Weights of a small transformer language model.
Size: width 192, MLP 576 GELU.
Architecture: LayerNorm before each block, attention and MLP in parallel.
Training: a variant of Adam for these matrices, 225M tokens, 6861 steps.
Each number is 128 + 32 x the weight over the matrix's rms, rounded and kept within 0 to 255. Layers, rows and columns count from 0.

# layer 4 attention key, 64x192, rms 0.049, rows 42-59, columns 0-95
[[122 139 124 147 129 110 171 144 114 118 156 142 136 138 124 177 112 128  96 168 161 123 130 141 103 172  88 143 184 113 106 146 161 149 134 110 120 115 119 146 106 109 150  93  80 106 169 140 125 115  66  91  62 156 154 192 120 142  86 144 111 134 192 152 119  89 174 172 142 143 109 131 118 170  91 142  86 161  92  99 154 141 153  83 127 142 223 174 152 145 119 153 114 103 152 164]
 [162 140 103 160 166  28 190 126 166 104 134 145 102 102 151  83  95 113 109 113 141 109 141  74 132 130 120  97  91 161 110 113 134  56 159 113 100 141 219  82 129 106 132  91 138 137 175 104 151 124 135 184 127 155 169 167 153 115 146 219 128 127  76  60 120 116 131 113 158 155 113 171 141 109 162 130 154 100 116 170 167 116 116 124 129  79 116 101  98  97  64 103 119 118 156 119]
 [118 123  67  90 194 114 134 150 132 105 132 118 160 128 112  86 186 101  83 171 119  94 144 149 169 124 139 145 133 154  74 140 164 148 166 122 113  72 122 103 129  96 109  93 168 120 133 137 128  99  81 119  97 129 156 104 117 175 116 103 103 142 140 150  90 111 164 138 160 116 122 159 112  49 128 121 192 146 130 144 156  75  67 102  86 159 139 150 149 168 126 163 100  78 168  73]
 [129  77 138  99 113  83 122 136 112 159 103 117 151 149 102 116 184 136 151 177 152  87 100 159 123  90 142 132 167 137 111 148 156 117 108 160 158 137 117 120  69 153 123 133 101  90 136  98 137 100 172 132  95  64 156 161 116 194 165 133  93 164  60 129 192 140 153 158 143 176 151 153 144 148 169 195 159 155 100 133 129 165  97  85 126 122  65 127 112 175  40 136 160 143 116 108]
 [124  78 115 189 165 170 134 117 129  83 122  82 132 108 111 193 104 112 146 158 150  84 169 114  95  72 132  62 154 172 137 184  91  90 119 111 147 140 149 153 170 124 138 198 156 123  87 140 111 151 128  98 129  70 156  72  89 108 147  40  88  75  56 168 150 122 131 111 163 121 117 105 159 202 135 135 116 153 162 121 114 121 184  76  99 129  84 117 119 213 126 128 131 130 173 100]
 [149 134 138 104 157 114 108 143 119 121 129 107 128 153 140 134 104 120 207 129 121 117 167 126  47 130 143 136 113 138 154 182 133 111 177 168 106 167 145 158 142 155 140 139 138 120 128 156 103 110 159  81 129 138 135 148 132 136 133 128 130  90 176 180 123 121 115  73 179 148  71 111  78 108 135 141 132 101 116 131 155 214  88  80 148 154  68 136  61 108 136  98 124 192 126 121]
 [100 108 105 127 141 142 132 184 114  99 117  69 147  96 145 109 187 123 181 103  95 141  99 177 124 122 159 162 152 117  82  67 145  83  96 127 143 172  89 125 159 160  91 114 104 109 178 166 110 171  53 103 109 106 187 172 131 113 119 158 105 186 122 202  85 148 128 118 169 175  85 127 109 138  90 121 141 142 100 130 132 142 176 125  87 136 127 173 114 128  89 168 125 159 158 113]
 [131 140 140 159 120 129  77  81 130 146  91 137  82 116 115 155 142  87 117  75  92 117 158 121 138 124 154 111 164 109 172 103 169  92 183 101 135 141 112 151 107  99 113 148 141 102 101 172  77 127 116  99 177 133 134 140  44 105  83 163  95 151 163 111 126 141 151 104 102  75  89  72 129 106 129 119 156 179 129 104 128 122 178 177 166  98 141 115 191 129 151  89 128 145  89 108]
 [151 161 185 206 137 145 148 158 118 110  94 134 155 106 111 217 152 116 165 125 160 160 149  94 117 174 108  66 140  91 186 179 220 135 109 127 165 174 117 147 142 145 187 117 114 178  59 112 138 137 148  87 146  96 114 157 132  94 122 140 113  77 106 140 151  97  71 102  75 136 166 164 182 145 110 169 105 168  85 120 157 130 108 118 135 113  74  22 176 133 113  59 125 184 137  96]
 [134 111 141 220 165 147  76 150 152 129 131  94  38  92 115 190 159  69 120 142 112 139 173 112 154 128 146 131 111 121 161 133 158 134 153 157 185 123  53 137 107 104 167 150 216 164 144 191 102 154 185 127 151  79 102 193  40 106 179  96 118 123  98  95  99 123 132  86  83  98 141  52 147 104 122 138 105 190 172 199 133 101 185  97 173  62 128 147 160 125  94 101 140 175 166 131]
 [128 207 112 156 204 157 166 101 125 139  83 127 106 135 117 140 203 107 149 106 127 123 110 125  81 133  87  71 147 153 168 100 188 174 143  58 113 150 110 107 114 117  89 143 173 104 121 148  83 113 198 177 165 110 103 136 109 112 146  90  78 105 138 129 108 136  55 162 157 129 165 118 131  92 191 120 100 177  78 149  80 129 157 115 132 147 165 118 121 120 131 157  54 116 117 100]
 [147 114 186 120 140  92 115 132 134  88 108  94 124 105 159 149  84  95 157 101  95 138  99 118 157 166 108 148 191 118  90 105  39 190 174 108  94 116  87 114 141 180 124 162 114  90 118  86 113 106 119  87 100 139 151 109 194 170  79 141 110 163 166 144 140 132 134 155 152 188  77 139 112 121 154  90 118 128 115 136  43 178 146 117  87 131 123 173 137 131 107 149 152 141 124 102]
 [115 133 160 145  60 193 147  78 107 174 118 148 107  58 173 115 105 102 110 113  56 132 152 193 142 156 166 120 182  68 143 100 114 129 188 119  80 113 146 119 138 120 135 148 118 185 111  60  95 103 100 122 129 138 123 151 143 162 136 119 147  68 131  89 133  87 130 119 102  85 115 173 173 146 147 125 109 129 175 102 144 112  70 181 138 137 103  43 121  48  83  87 148 118 142 123]
 [ 77 132 151 111 141  89 114 114 103 130  98 180 140 112 150  70 111 124 159 118 139 117 112 144 113 180 115  79 157 106 122 131 115 152 130 156 124 143 170  80 157  75 179 111 127 232  86 148 122  63 111 120 160  95  85 151 230  87  63 164 190 120 181  92  97 105 188 129 105 153  92 184  59 186 127 119 101  76 140 130 113  89  75 150  99 122  88 156 120  63  94 121 103 108  74 105]
 [ 63 187 111  85  71 132 194 139 104 130 108 191 105  88 117 101 123 166 139 128 152 221 137  63 209 148 159  86 115  77 120 164  66  95 120 128  81  75  70 108 106 169 118 119  98 107 101 132  93 122 109 119  57  65 123 126 173 182 119 194 127 101 138 147 170  98 137  94 162 153 112 190 119 114 129 164 137  88 178 131 123  93 127 202 145 114 180 174 117 145 172 106 144 140 117 156]
 [165  98  79  88 121 157 148  82 128  74 196  98 165 166 166 150 110 164 145 129  97 110 108  84 169 107 103 139 189 135  80 136 165   4 139  31 180 114 152 157  83 190 161 150 126 175 163 103 126  76  83 148  46 141 124  92  89 175 152 116 158 118 166 171 153 173 133 173 191 126 110 135 177 127  88 156 108  82 173 124 126 105 160 242  77 164 111 121 209 109  93  61 148 156 114 143]
 [ 97  87 103 119  96 147 196 141 153 131 129 140 119  90 119 164  84 173  89  96 131 107 154 173 205 195 110 202 128 169 164 128  73 153  78 145 124 120 112 145  86 162  92 128 106 106 144 103  94 151 119  98 132  71 135 121 121 174 159  80 132 162 130 152 138 190  54 152 116 118  40  81  86 126  95 130 119 119 102 108  87 156 140 180 138 127 212 179 143  98 194 150 176 159 115 194]
 [123 183  92 152 170 181  72 120 118 117 121  91 183 164 173  57 108 111 124 167 130 169 145  89 130 151 132  90  59 128 133 127 120 124  88 120 175 183 147 129 171  83 103 139 108 152  90  92 147 157 217  86 137 122 127 145 132 115 129 150  77 181 139 146 100 159 191  69 121  82 100 129  92 136 143  73 142 149 147 123 106 108 122 175  90 103 147 145 136 161 121  80  91 118 123  87]]
# layer 4 attention query, 192x192, rms 0.0489, rows 43-60,107-124,171-188, columns 0-95
[[164 104 130  85 167 111  95 147 136 129 160  95 114 192 126 118 135 144  70 146 148  94 136 131 145 140 169  78 173 131 120  75 159  85 126 138  99 173 118 121 102 100  90  77 122 137  72 144 102 184 166 121 103 108  99 152 112 112 115 156  47  67  99 139  97 100 154 161 173  77  60  99 152 137 102 105 128 170 113 184 179 109 133 104  87 151 128 154  82 136 106 103 105 187 162 107]
 [102  67 126 105 134 107 132 118 185 124 186 184 116 151 152 135 137 161 109 128 103 128  85 152 112 142 121 160 105 142 102  87  93 139 135 143 130 111 136  45 108  98 126 101 154 122 163 150 147 108 115 179 152 179  83 102 186 130 121 153 186 149 118 102  67 159 116 177 127 141 110 143 133 155  99  58 158 167 106 132 129 156 145  80 104 160 162 113 106 128 118 168 114  91 105 156]
 [111 109 122  97 137 143 136 129 182 169 114 158 116 174 133 104  88  81 132 124  85 109 108 111 102  90 116 113 109 150 114 138  97 153 156 101 104 166 148 205  74 165 108 133 126 114 155  90  79  75 123 133 147  96 142 154 127 124 161 166 156 140 134 131 156 115  95 100 144 121 131 161  97 107 131 133  74 100 179 130 143 136 125 148 153 142 133 126 141 109 145 197 125  87  99  75]
 [ 91  93 112 147 167  98 159  91 111  57 117  84 124 102 171 188 111  92 156 138 110 117  93  87 166 130 156 104 137  62 174 147 168 122 138 108 150 149 146 203 121 123 128 132 146 144 175 128 130 122 129 161 106 139 161  85  85 117 186 185 123 150 180 147 103 189  94  84 149 186  81 168 109 129 111 111  96  71 141 118 142  82 105 164 122 131 113 148 119 126 131 151  96 162  84 148]
 [163 171 128 131  84  66 173 160 104  86 155 155 159 116 145 112 154 117 101 126 153 112 135  95 107 173 125 134 154 116 150 152 171  90 100 145 119 168 144  95  88 130 156 192 118 180  83 120 132 168  97 139 130 119  87 111 135 137 172 181  89 102 155  67 122  95 134 165 154 119 106 124 108 127 130 177  88 127 107  89 118 138 109 194 150  72 102 128 163  86 130 129  97 115 109 193]
 [132 113  56 152 157  99 127 121  90 109 141 142 166 187 159 151 168 154 147  79 160 140 115 125 146 146 159 134  41 175 132  67  82  82  96 147 139 134 147 117  91 144  90 121  76 140 227 138 165 116 133 130 175 166 163  80 108 146 164 183 170  92 139  77  92 154  73 140 188 137 142 197 148 157  81  75 158 123  74 111 130  94 171 117  41 119 132 177  93 146 181 193 112 110  86 122]
 [109 158 107 136 106 138 167  98 205 133 122  91 158  79 116 140 117 112  77 150 167 136 160 118  93 130  94 108 157 121 140 169 104 136 165 129 176 100 129 194  73 193 159 141 160  89  87 172  71 159 125 100 133 154 195 156 149 161 119  97  99  86  94 104 143 140 138 157  87  89 164 103 108 121 107 199 104 138 167 128 129 160  95 127 145 106 100 122 101 115  72 114  62 142 161 102]
 [151 151  93 138  53 142 134  96 118 169 110 126 130 105 165 144 137 108 169 122  92 187 110  47  93 106 146  60 180 133 176 125 174 113 203 127 158 138  94 133 158 116 135 139 162 150 106 172  83 141 161 144 123 117 121 137  95 154 162 138 124 138 118 128 188 153  54 152 123  93 184 123 130 118 176 185 170 153 165 119 113 116  96 170 148 139 114 106 117 143 125 147 150 139 100 134]
 [ 95 110 128  97 108 115 107  57 163 110 134 130 190 130  96 140 119 113 141 179 145 121 153 122 139 132 163 178 142 147 146 121 167  85 143 141 135 154 123  94 120 127 113 109 112 106 128 138 117 195 100 132  94 129 106 102 102 157 142  83 134 128 122 128 126 124  85 120 110 113 146  95 130 179 143 135  93 115 155 132 142 124  89 178 184  95 109  84 162 147  88 164 139 151  76 141]
 [ 82  92 130 121 186  62 130 154 115 144 151 124 107 196 182 124 139 159 191 145 134 105 114 185 178 106 158 149 150 188 110 130 159 120  85 176 149 147 158 107 128  80 126 118 134 106 154  84 143 141 130 134 162 113 110 135 125 128 162 121 118 200 143 153 141 169  86 157 167  93 101 148  57 150 124 137  96 128 100 107 115 182 161 107 123 105 141 210 154 162 114 146 142  88 186 190]
 [ 89 135 100 102 141 105 150 128 127 122 206 160  99 108 177 131 144  98 130 144 122 115 154 155 135 103 169 109 120 151 117 115 122 162 154 124  84 132 167 145 105 196 115 137  68  89  89  90 141  94 198 150  95 143 123 182 139 137 144 192 153 139 140 167 140 149 109 118 137 131 122 153 138 159 151 124 137 107 142 159 151 143 107 184 101 115 140  96 105 211 145 151 105  63 155 153]
 [161 128 109 116 136 154 129 144 149 146 127 138 141  87 146 126 168  94 126 110 149 113 141 105 142 185 145 177 123 116 160 154 122 139 114 134 146 130 144 106 114 153 186 164 122 172  91 102 170 121 160 118 144 148 166 122 163 117 132 148 128 128 110 119 103 145 158  90 150 131 155 159 110 158 133 153 156  92 112 150  87 114 115 161 134 112 108 183 178 112 147 127 126  94 118 137]
 [107 135 191 162 113 140 130 118 162 101 143 125 124 186 110 130 124 138 105 134  86 152  66 128 129 123 154 169 119  93 115 124 140 115 143 154 143 134 125 156 159 147 158 158 108 112 101 124 111  82 100 150  65 116 111 134 119  68 103 133 151 133 171  97 135 118 142 105 122 168 152 138 111 121 165 170 165 146 110  73 123 125  97 212 172  88  89 114 156  97 136 127 125 150 135 114]
 [126 153  85 162  77 123 101 102 117  95 117  89 115 108  73 136 164 145 102 127 103 130  93 110 129 148 130 128 171  76 120 103 101  86 158 110 167 147 157 125 117 102 151 144 130 117 118 133 166 174 113 109 133 161 178 167 118 180 112 127 128 111 101 142 149 123 169  86  92 121 106 112 141 133 129 126 189 125  68 143 154 154  97 145 126 116 132  99 125  69  96  87 159  87 143 154]
 [108 128  67  67 105 148 143 132 145 127 114 141 150 140 130  87 145 156  93 127 116 132 145 118 166 123 132  64 138 134 120 103 147 165 160  98 107 125 173 142 102 139 143 124  34 148 114 168 117  98 142 139 116 188 162 132 154 143 115 146 137 126  98  93  37 172 106 121 111  96 201 187 135 117 125 177 128 111 156 106 180  90 119  96 102 105 122 128  80  76 105 157 113 129  84 150]
 [122 114 170 140 138 174  96  99 152  99 176 110 133 109 108  97 162 140  98 122 192  83 194 112  83 153 139 156 208 125  94  90 124 141 116 134 134 148 124 107 126 113  95 123 130 176 145 123 127 144 153 146 122 113 201 148 144 162 105  86 119 123 119 140 104 104 172 111 106 161 157 183 131 133 128 136 100 149  27 114 146 128 135 120  85 130 115 122 136 152 128  97 160 136 123 159]
 [ 84 124  98 142 141 112 134 134  91 170 130 130 100 125 144 130 127 157 134  94 137  88 142 149 158 126 167  82  97 106 142 119 127 116 161 161  89 128  45 103  92 153 136  95  60 184 149 131 113  47 178 127 136 102 103 132 105 103  71 156 101  95 148 130 148 139 123 148 136 149 110 132 118 102 155 108 164 112 173 139 112 116 100 193 103 130 135 146 153 171 159 129 139 123 116 143]
 [106 126 139  61 122 131 166  94 129 145 137  99  81 122 159 134  88 140 121 145 149 127 122 109  71 133 114  64 132 126 142 131 149 172 162 116 143 123 155 165 126  89 110 144 111 133 124 132 132  70 116 141 104 127 178  63 121 142 199 148 140 131 115 134 137  93 107 161 128  70 121 116 142 133 125 148 153 109 171 168 135 115 129 126 115 130 115 170  87  92 130 143  91 108 114 167]
 [155  74 159 125 122 125  82 133 127 149 106 175 129 166 154 140 138 170 173 133 178 104 118 142 120 116 157 170 111 118 133 113 109 122 116  54 148 108 186  62 145 145 121 106 125 145 142 159 190 119  95 135  98 115 119 161 136 122 141 156 104  41 142  92  72 135 142 154 130 142 159 102 124 160 147 174 142 122 181 131 139 173 168 146 113  83 104 134 135 152 132 115 152 159 136 122]
 [140  94 187 117 134 138 134 143 134 164 137 112 143 177  77 142 122 105 120 156 134 112  31 123 105 158 135 112 103 179 137 148 119 140 148 140 156 146 152 127 110 214 133 145  90 171 187 141 138  62 130 174 108 107 171 112  95 157 173 146 189  95 121  64 134 132  90 115 147 174 155 148  99 106  90 132 102  97 111 133 154 151 138 160 148 203 156 141  99 177 146 201 120 138  97 123]
 [104 182 131 145 106 160 118 114 158 128 136 186 101  89 147 114 134 111 137 149  84 115 130  86 113 149 114 141 186  86 146 142 125 148 184 120 144 139 139 155 136 126 112 166 125 127 152 125 143 146 134 167  91 130 106  75 118 133 196 120 200 142 133 150 175  96 127 152 113 153 191 150 115  98 132 119 124 108 143 116 116 161  38 183 166 133  68 129 175  53 170 160 124 125 158 128]
 [141 149  96 149 171 130 131 107 134 148 175 104  72 138 175 141  99  98 135 101 115 115 132  64 113 186 168 119 165  95 185 138  92 101 110 154 130 193  93 135 132 121 164  94 165 154 164  90 137 133 156 150  65 115  55 151  50 135 159 151 192  97  73 141 116  89 110  87  83 122  93 108 177 151 132 166 188 115 142 181 154 127 137 115 143 124 146 100 122 125  63 133 127  91 189 160]
 [157 109  99 202  96 142 130 158  93 131 136 175  90  52 114 132 124 142 148 156 126 140 206 113 148 162  95  87 125 123 118  85 144 149 154 109 160 172 190 140 124 153 146  78 136 155 186 119 122 167 115 137 149 143 102 141 148 101 131  84 151 103 176 147 135 139 154 108 127 106  83  17 118  87 125 138 168 185 172 140 139 128 105 121 112 161 187 134 187 162  39 140  86 145  94  88]
 [116 145 179 190 161 215 138 152 125 229 112 116 179 165 127 168 134 113 123 146 117 156 118  83 151 104 255  72 137 114  68 131 132 102 201  74 100 142 197 129  54 176  94 210 100 128 129 115  51 159  76 163 122 133 144 121  97 136 139 150 200 144 157  86 128 136 111 163  94 152 184 128 154 193 178 102  84 153 149  47 131 108 108 100 138 114 117 109  71 126 208 143 103 122 159 187]
 [255 109 118 200 109 149 228 109  83 118  95 171 143  59 102 171 117 153 193  86 175  63 220 143 181 105  54 189 134  95 156 124  93 133  91 121 209 191 111 194 124 185 183 110 176 133 152 135 152 179  91  99 173 133 147 174 161 134  89 108 108 110 111 195 130 166 184 109 117 100 177 168  93 202 103 132 162 181 120 169 176 213 163  97  87  59  92 141  85 156  30  89 123 158 133  38]
 [ 87 180 156 128 133 140 141 135 165 128  85 123  49 135 123 147 122  73 116 103 101 132 105  41  84 154 134  90 169  59 208 174 203 192 182 107 167 108  88 210 109 106  91 161 123 136  79  95  39 156 184 108  90  62  62 124 138 111 124 156 114 120 117  74 154 114  75 135 128  60 120  85 199  82 153 161 135 116 177 122  64 140 139 201 147 165 125  94 126  89 186 129  95 150  86  90]
 [185 142 138 162  93 172 106 183 156 193  89 119  98 112 178 209 137  43 147 140 127 123 170 135 153 182 113 116 117 122 194 176 152 151 131 140 112 129 112 100 106 186 156 162 122  97 108 164 118 179 164 131 158  72  83 101  68 177 142 119 118 120  86 118 173 167  79 125  96 117 140 122 211 140 135 143 128 116 116 122 176 131 152 126 160 124  93  93 147  98  57  95 144 173 153 130]
 [104 141 106 102 170  60  91 102 179 193 148 193  59 141 124 110 126 133 170 134 122 191  38 170 158 172 138 131 111 190 124  59 173 151 134 118 125 108 157 109 156  64  87 157 143 127 183 155  54  45 163 177 107  93 153 133 182 150 114 205  87 164  57 101 162 168 129 109 150 135 162 194 105 138 149 140 132 142 107 126 112  83 197 160 131 168 154 193 120 143 163 216 104 131 122 177]
 [105 105  97 155 134  86  94 115 150 108 186 175 188 134 148 145 100 158 146  96 105 131  82 207 197  49 140 116 166 150  90  90  70 182  68 155 146 156 155  50 139  54 140 126  68 108 131  54 175  78  97 132 100 173 116  56 156 113 183  75 137 131 172 103  97 143 109 121 173 192 114 197   4 161  84 113 134  70 149 127 130 131 136  92 145 108 129 168  88 140 101 151 158 172 145 169]
 [155  83 110 105 182  90 115  57 115 135 191 130  85 166  94 105 161 104 100 132  27 169 161 149  80  96 117 133  99 144 140 100  86  97  95 118 146 118 125 133 134 170 149 130  69 186  99 134  88 169 144 149 104 132 110 154 184 134 113 169 103 117 139  63  86 132 148 154 171 114 109  77 144 108 136  83 138  91 140 109 136  67 148 127 171 136 206 186 110  96 120 123 150 104  95 141]
 [ 95 121 163 120 188 111 129  88 143 136 140 127 154 141 124 112 184 149  77 133 127 202 133  97 106 130 108 141 132  85 145 133 118 106 213 145 162  90 135 121 164 100 103 132 140 126 116 122 134 132 138 139 117  47 180 134  84 126 116 177 145 157 148 182 126 111  92 137 136 171 130 150  92  94 150 133 113 148 124 154  95 122 158 185 114 120 132 111 118 105  90 115 117 130  70 158]
 [137 213  98 159  93 155 124 128  88  64 145 128 113 100 168 119 162 175 177 135 102 133 142  73 119 108 111 186  87 151 136 136 113 165 133  62 104 158 176 189 129 188 100 150 127 113 179 120 114 140  91  92 225 103 109 167 154 143  80  94  96 130 145 201 140 145 116  69  75 117 167  99  67 157 138 122 119 183  74 110 151 130 110  84 115 185 138  94 104 103 129 147 158 122  54  81]
 [132 148 130  57 163 120 120 101  97  87 152  85 154  64 165  94 126  83  59 134 121 170 160 119  79 119  94 134 128 137 126  85  71 121 109 129 154  87 115 116  71 206 154 160 118  98 132 133 135 128 103 122 101 147 222 145 119 110 104 160 125 102 133  73  74 172 137  96 140 113 106 128 103 128 108  98 118  91 110  74  99  88 124 101 114 132 126 174 131 177 107 114 181 136 140  99]
 [208 154 158 145  95 133 186 104 123  96 129 107 154  82 122 175 127 140 180 145 159 134 139 162 209 167 103 156 152 160 103 105  96  97  93 120 214 137 149  89 143 159  98 113 211  97 102 171 165 197  77 106 167 142  90 123 123 157 132  66 167 148 197 159 163 153 116  92 113 117 193 166  87 147  93 129  60 170  29 116 211  69 145  91 161 100 137 113 146 187  66 147 134 189 151 131]
 [160 160 164 115 141 126 138 135 198 147 130 152  68 183 146 102 169  67 155 155 124 111  89  65  64 108 130 137 111 149 124 181 115 132 142 199 106 113  84 198 182  92 162 184 149 173 130 157 137 119 167 124 118  93  88 167 140 106 155 187 130 180  99 123  94 133 164  94 141 161 161 100 157 136 154 114  84 166 161 133  95 153  85 139 154 209 119  88 138 119 163  52 144  91 128 138]
 [ 75 129 148  81  75  84  79 111 183 110 152 147  42 157 141 133 161 121 116 135 135  89 124  73 148  98 139 138 100 120 139 132 194 108 180  85  99  92 126 167 150 112 146 224 106 131  53  97 150 139 155 124  91 143 119 121 119 152 144 184 124  80  85  52 114 135 124 187 161 129 112 133 154  98 103 153 130  80 166 163 137 137 128 144 146 127 158  43 114 105 201 196 109  93 145  73]
 [173 122 144 108 113 177 116 117 130 143 120 145  94 134 126 141 144 110 149 116 182 133  80  89 136 105 142 173 132  99 121 133  91  92 134 133 113 148 163  92 104 125 146 114 130 131 137  97 167 103 131 188 149 105 137 135 135 117  84 119 128 168 146 109 140  81 178  27 102 136 149 175 175 133 128 183 146 174 156 142 131  95 120 129 164 110 122 107 153 156  97 126 140 186  69 130]
 [134 110 104  92 136 113  93 168 180 143 140 137 134 148  93  92 124 138 148 132 128 128  82 131 120 109 144 174 132  99  93 125  98 141 129 209 124  99 115 147 165  60 120 135 126  95 101  76 138 100 112 146  66 106 202 123 106 132 115 146 102 165 132 116 109 119 113 166 161 193  71 151 124 111 139 106 139  99 141 164 122  92 154 136  43 158 169 106  82 150 121 101  92  71 174 104]
 [140 172 122 168 132 112 136 171 151 152  88 147 144 170  92  86 141 108 202 116 119 170 102  94 115 120  89 130  57 142 118 173 147 102 122 131 178 143 176  93 152 162 178 191 128 109 115 132 137 189  89  89 189 113 102  72 151 112 127 159 187 138 114  76  82  99 181 114 168 188 136 167 163 110 132  86 125 124 117 100 114 150  81 112 145  68 123 145 175  65 161 125  95 139 130 119]
 [153 127 122 186 144 129  97 105 132 196  73  67  70 152 182 171 122 146 118 120 150 131 122 104 112 123 130 110 155 129 132 147  90 161 114  99 170 122 136 100  92 127 167 139 126 155 115 114 101 171 153 137 106 107 122 144  18 193 158 122 189  73  76 115 173 137 128 145 133 106 108 110 192 133 158 137 156 116 178 158 178 180  95  98 211 139 118  52 141 106 108 101 166 138 128 106]
 [145  91  79  76 109 122 171  93 102 126 139 154 144  86 122  91 110 179 130 134 129 123 197 132 126 139 108  74 171 166 120 124 199 136 148  96 140 145  90 152 129 184 103 136 127 126 171 131 135 162 122 142 106 118 108 156 141 163 161 127 109 145 212 199  91 124 129 119 132 112 159 103  70  54 130 124  85 178 133 144 178  83 154 197 148 180 121 125 167 115 123 145  93 112 127 175]
 [121 125 150 138 188 145  82 145 122 139  73  47 148 132 140  69 142  75 100 169 110 146 149 112 127 205 117 138 138  90  96 118 147 120  61  76 176 184 149 139 170 154 116 139 105  91  88  80 113 170 146 115 174 102 118  70  93 111  94 158  73 117 131 131 133  99 184 165 135 184 104  80 101 122  97  92 101 157 110 156 124 150 150 159 100 113  73  96  82 178 132 127  67 136 139 149]
 [117 113 149 167  79 175 143 126 147 127  90 106 131  71  96 144  77  86 150 155  83 104 158  97 133 154 113 125 164 109 109 142 102 169 112 118 173 145  44  93 162 151 141  65 102 129 123 171 139 141  86 115 158 146  85 165  66 105  98 113 178 168 150 142 135  64 115  54  98 150 132  71 133 109 122 118 163 147 196 130 162 132 177 129 116  78  52 116  88 157 108 123 107 193 113  83]
 [ 68 138 107 198 151 168 120  88 225 141  46 116 113 160 124 120  76 136  75 111  96 151  89  46  93 141 136 157 143  35 115 153 146 104 179 125 125 110  85 101 124  84 185 201 145 118  97 122 105 149 154 107 174  95 143  63 118  94 170 147 158  72 102  59 103  99  83 112  98 149 132  98 217  95 179 175 162  91 103  67  79 135 131 175 118 134 145  98  82  48  95 111 101 154 108 137]
 [155 137 148 167 159 151 172 138 104 175 122 110  99 123 175 248 129  45  77 107 113  96 179 163 119 196  96 124 195 112 123 162 129 172 162  79  96 150  85  66  91 112 122  62 179 185 120 107 111 145 215 156 157  76 134  61   0 177 118 112 158 121 110 114 212 146  94 137  51  80  91  91 101 136 177 164 113 152 130 161 109 176 151 156 170 162 107  36 145 137  31 105 148 197 136 175]
 [152 122 172 167 221 124 180 107 132 194 123 183 178 191 108 212 120 149  88 125 214 199  99 132 173 182 140  67 191 113 186 107 197 180 148 110  56 103 141  69  83  94 105  48 178 138 128  96  68  40  95 178  79  72 127 111 115 173  72 117 135 169  80 132 190  99 133 132 163  44 144 133 113  45 142 126 131 157  93 191 105 123 125  67 211 194  61 159 119 116 101 162  30 112  76 139]
 [ 84 118  99 120 151  69  82 121 142  74 124 145 122 128  57  55 110 134 182  91 124  67 115 179 142  79  85 171  78 161  94 142   3  61  74 141 116  56 159 141 161 121 106 128  93 125 145 139 152 164 126 104 188 174 143 153 193 126 178 158 133 171 177 147  31  96 109 102 125 203 104 208  84 112  76  63 172  84 170 126 135 175 160 108 145  83 171 166 103  58 141 122 187 162 154 109]
 [ 44 151 130 133 137 143 116  95 227 102  96  94  89 150 135 104 147 123 135  88   0  82 131 186 118  62 117 180 140 147 127 145  94 117 123  96 156  92 178 117 126 121  94 110  90 155 136  88 141 125 182 115 153 128 240 139 152  98 133 204  87 185 163 103  26  81 141 163  97  92  71 130 182  98  90 124 135  70 161  63 107 124 178 207  70  74 155 167 148 118 194 149  91 207 148  98]
 [106 191 148 218 202 131 121 148 217 166 162 163 167 199 128 106 210 192 168  57  97 140  78 119 158  46 180 152  78 136  64 159 180 126 125 201 150 105 211 148 158  54 150 129 110 190  97 162 109 107  75 142 145 198 148 176 204 132  70 153 149 213 194  61  93 129 148 133  60 121 145 182 118 119 114 113 185 102 158 146 138  90 139 174 131  90 126 171 106  82 101 140  67 106 140 101]
 [122 152  44 156 122  70 110 153 124 107 100 218 133 171 175  41 137 255 125 103 177  96 119  53 106 138 175 123 142 129 152  75 137 169 156  87  74 125 164 167 146 134  72 152 138  91 161 128 140 143 181  73 153 172 116 185 154 139 146 137  83 138 164 159 167  49 115 107 142 123 116  86  98  82  62 128 204 115 129 147  97 117  94 138  95 200 171 203 132 110 165 113 112 129 123  74]
 [174 139 120 144 151 107  89  82  87  91 157 141 136 107 127 174 129 123  94 153 119 176 175  96 176 146 124  91 141 157  93 141 123  97  95 108 153  46 125 146  57 189 133 163 149 119 132 124 177 121 150 195 151 203 186 132 136 139 164  84 196  91 139 181  92 195 118 118 126 104 182 143 118 103 121  51  96  86 121 142 120 143 107 144  98 102 104  95 151 180  94 128 103 121 104 118]
 [ 81 151  40 100  91 130 164 139  52 113  91  81 216  98 138  82 113 174 113 164  94  37 153 119 112 123 110 161 213 197  89 125  87 162  62  91 170 148 106 116 153 207  88  89 160 162  91 107 123 185 105 121 173  73 148 120 184 121 123 114  14 148 149 162 167  80 113 123 133 143 135 104  83 126 117 204 130  92 132 134 161 149 196  88 139 102 140  78 179 147  86 116 133 162 177 115]
 [239 151 128 100 113  73 121 143 161 179 101 141 153 101  88  98 151  80 113 127 157 171  87  99 172 120 129 101  78  96 160  59 127 115 171 136 102 144  54 114 122 169 166 109 171 109  99 155 138 103 166 132 127 122 173 131 143 126  75 219  74 134 105 136 128 143 155 138 152 121 112 161 114 103 186 126 109 129 182 105  77  91   4 131 152 253 147  77  62 115 147  68 143 131 128 161]
 [103 137 121 108 129  84  46 167 176 140 148 116 115 197 121 132 165 105 190 110  61 101  96 121 158 120 134 168 118 127  55 180 101  68  94 138 173 108 163 101 163  76 216 182 115 108 109 139 162 164 146 140 122 170  66 207 215 185 124 141 108  58  84  76 111 160 118 153 126 138  86 138 123 212 128  93 189 103 149  97 112 127 190  41  61  82 254 102 122 107 182 186 142  75 183  86]]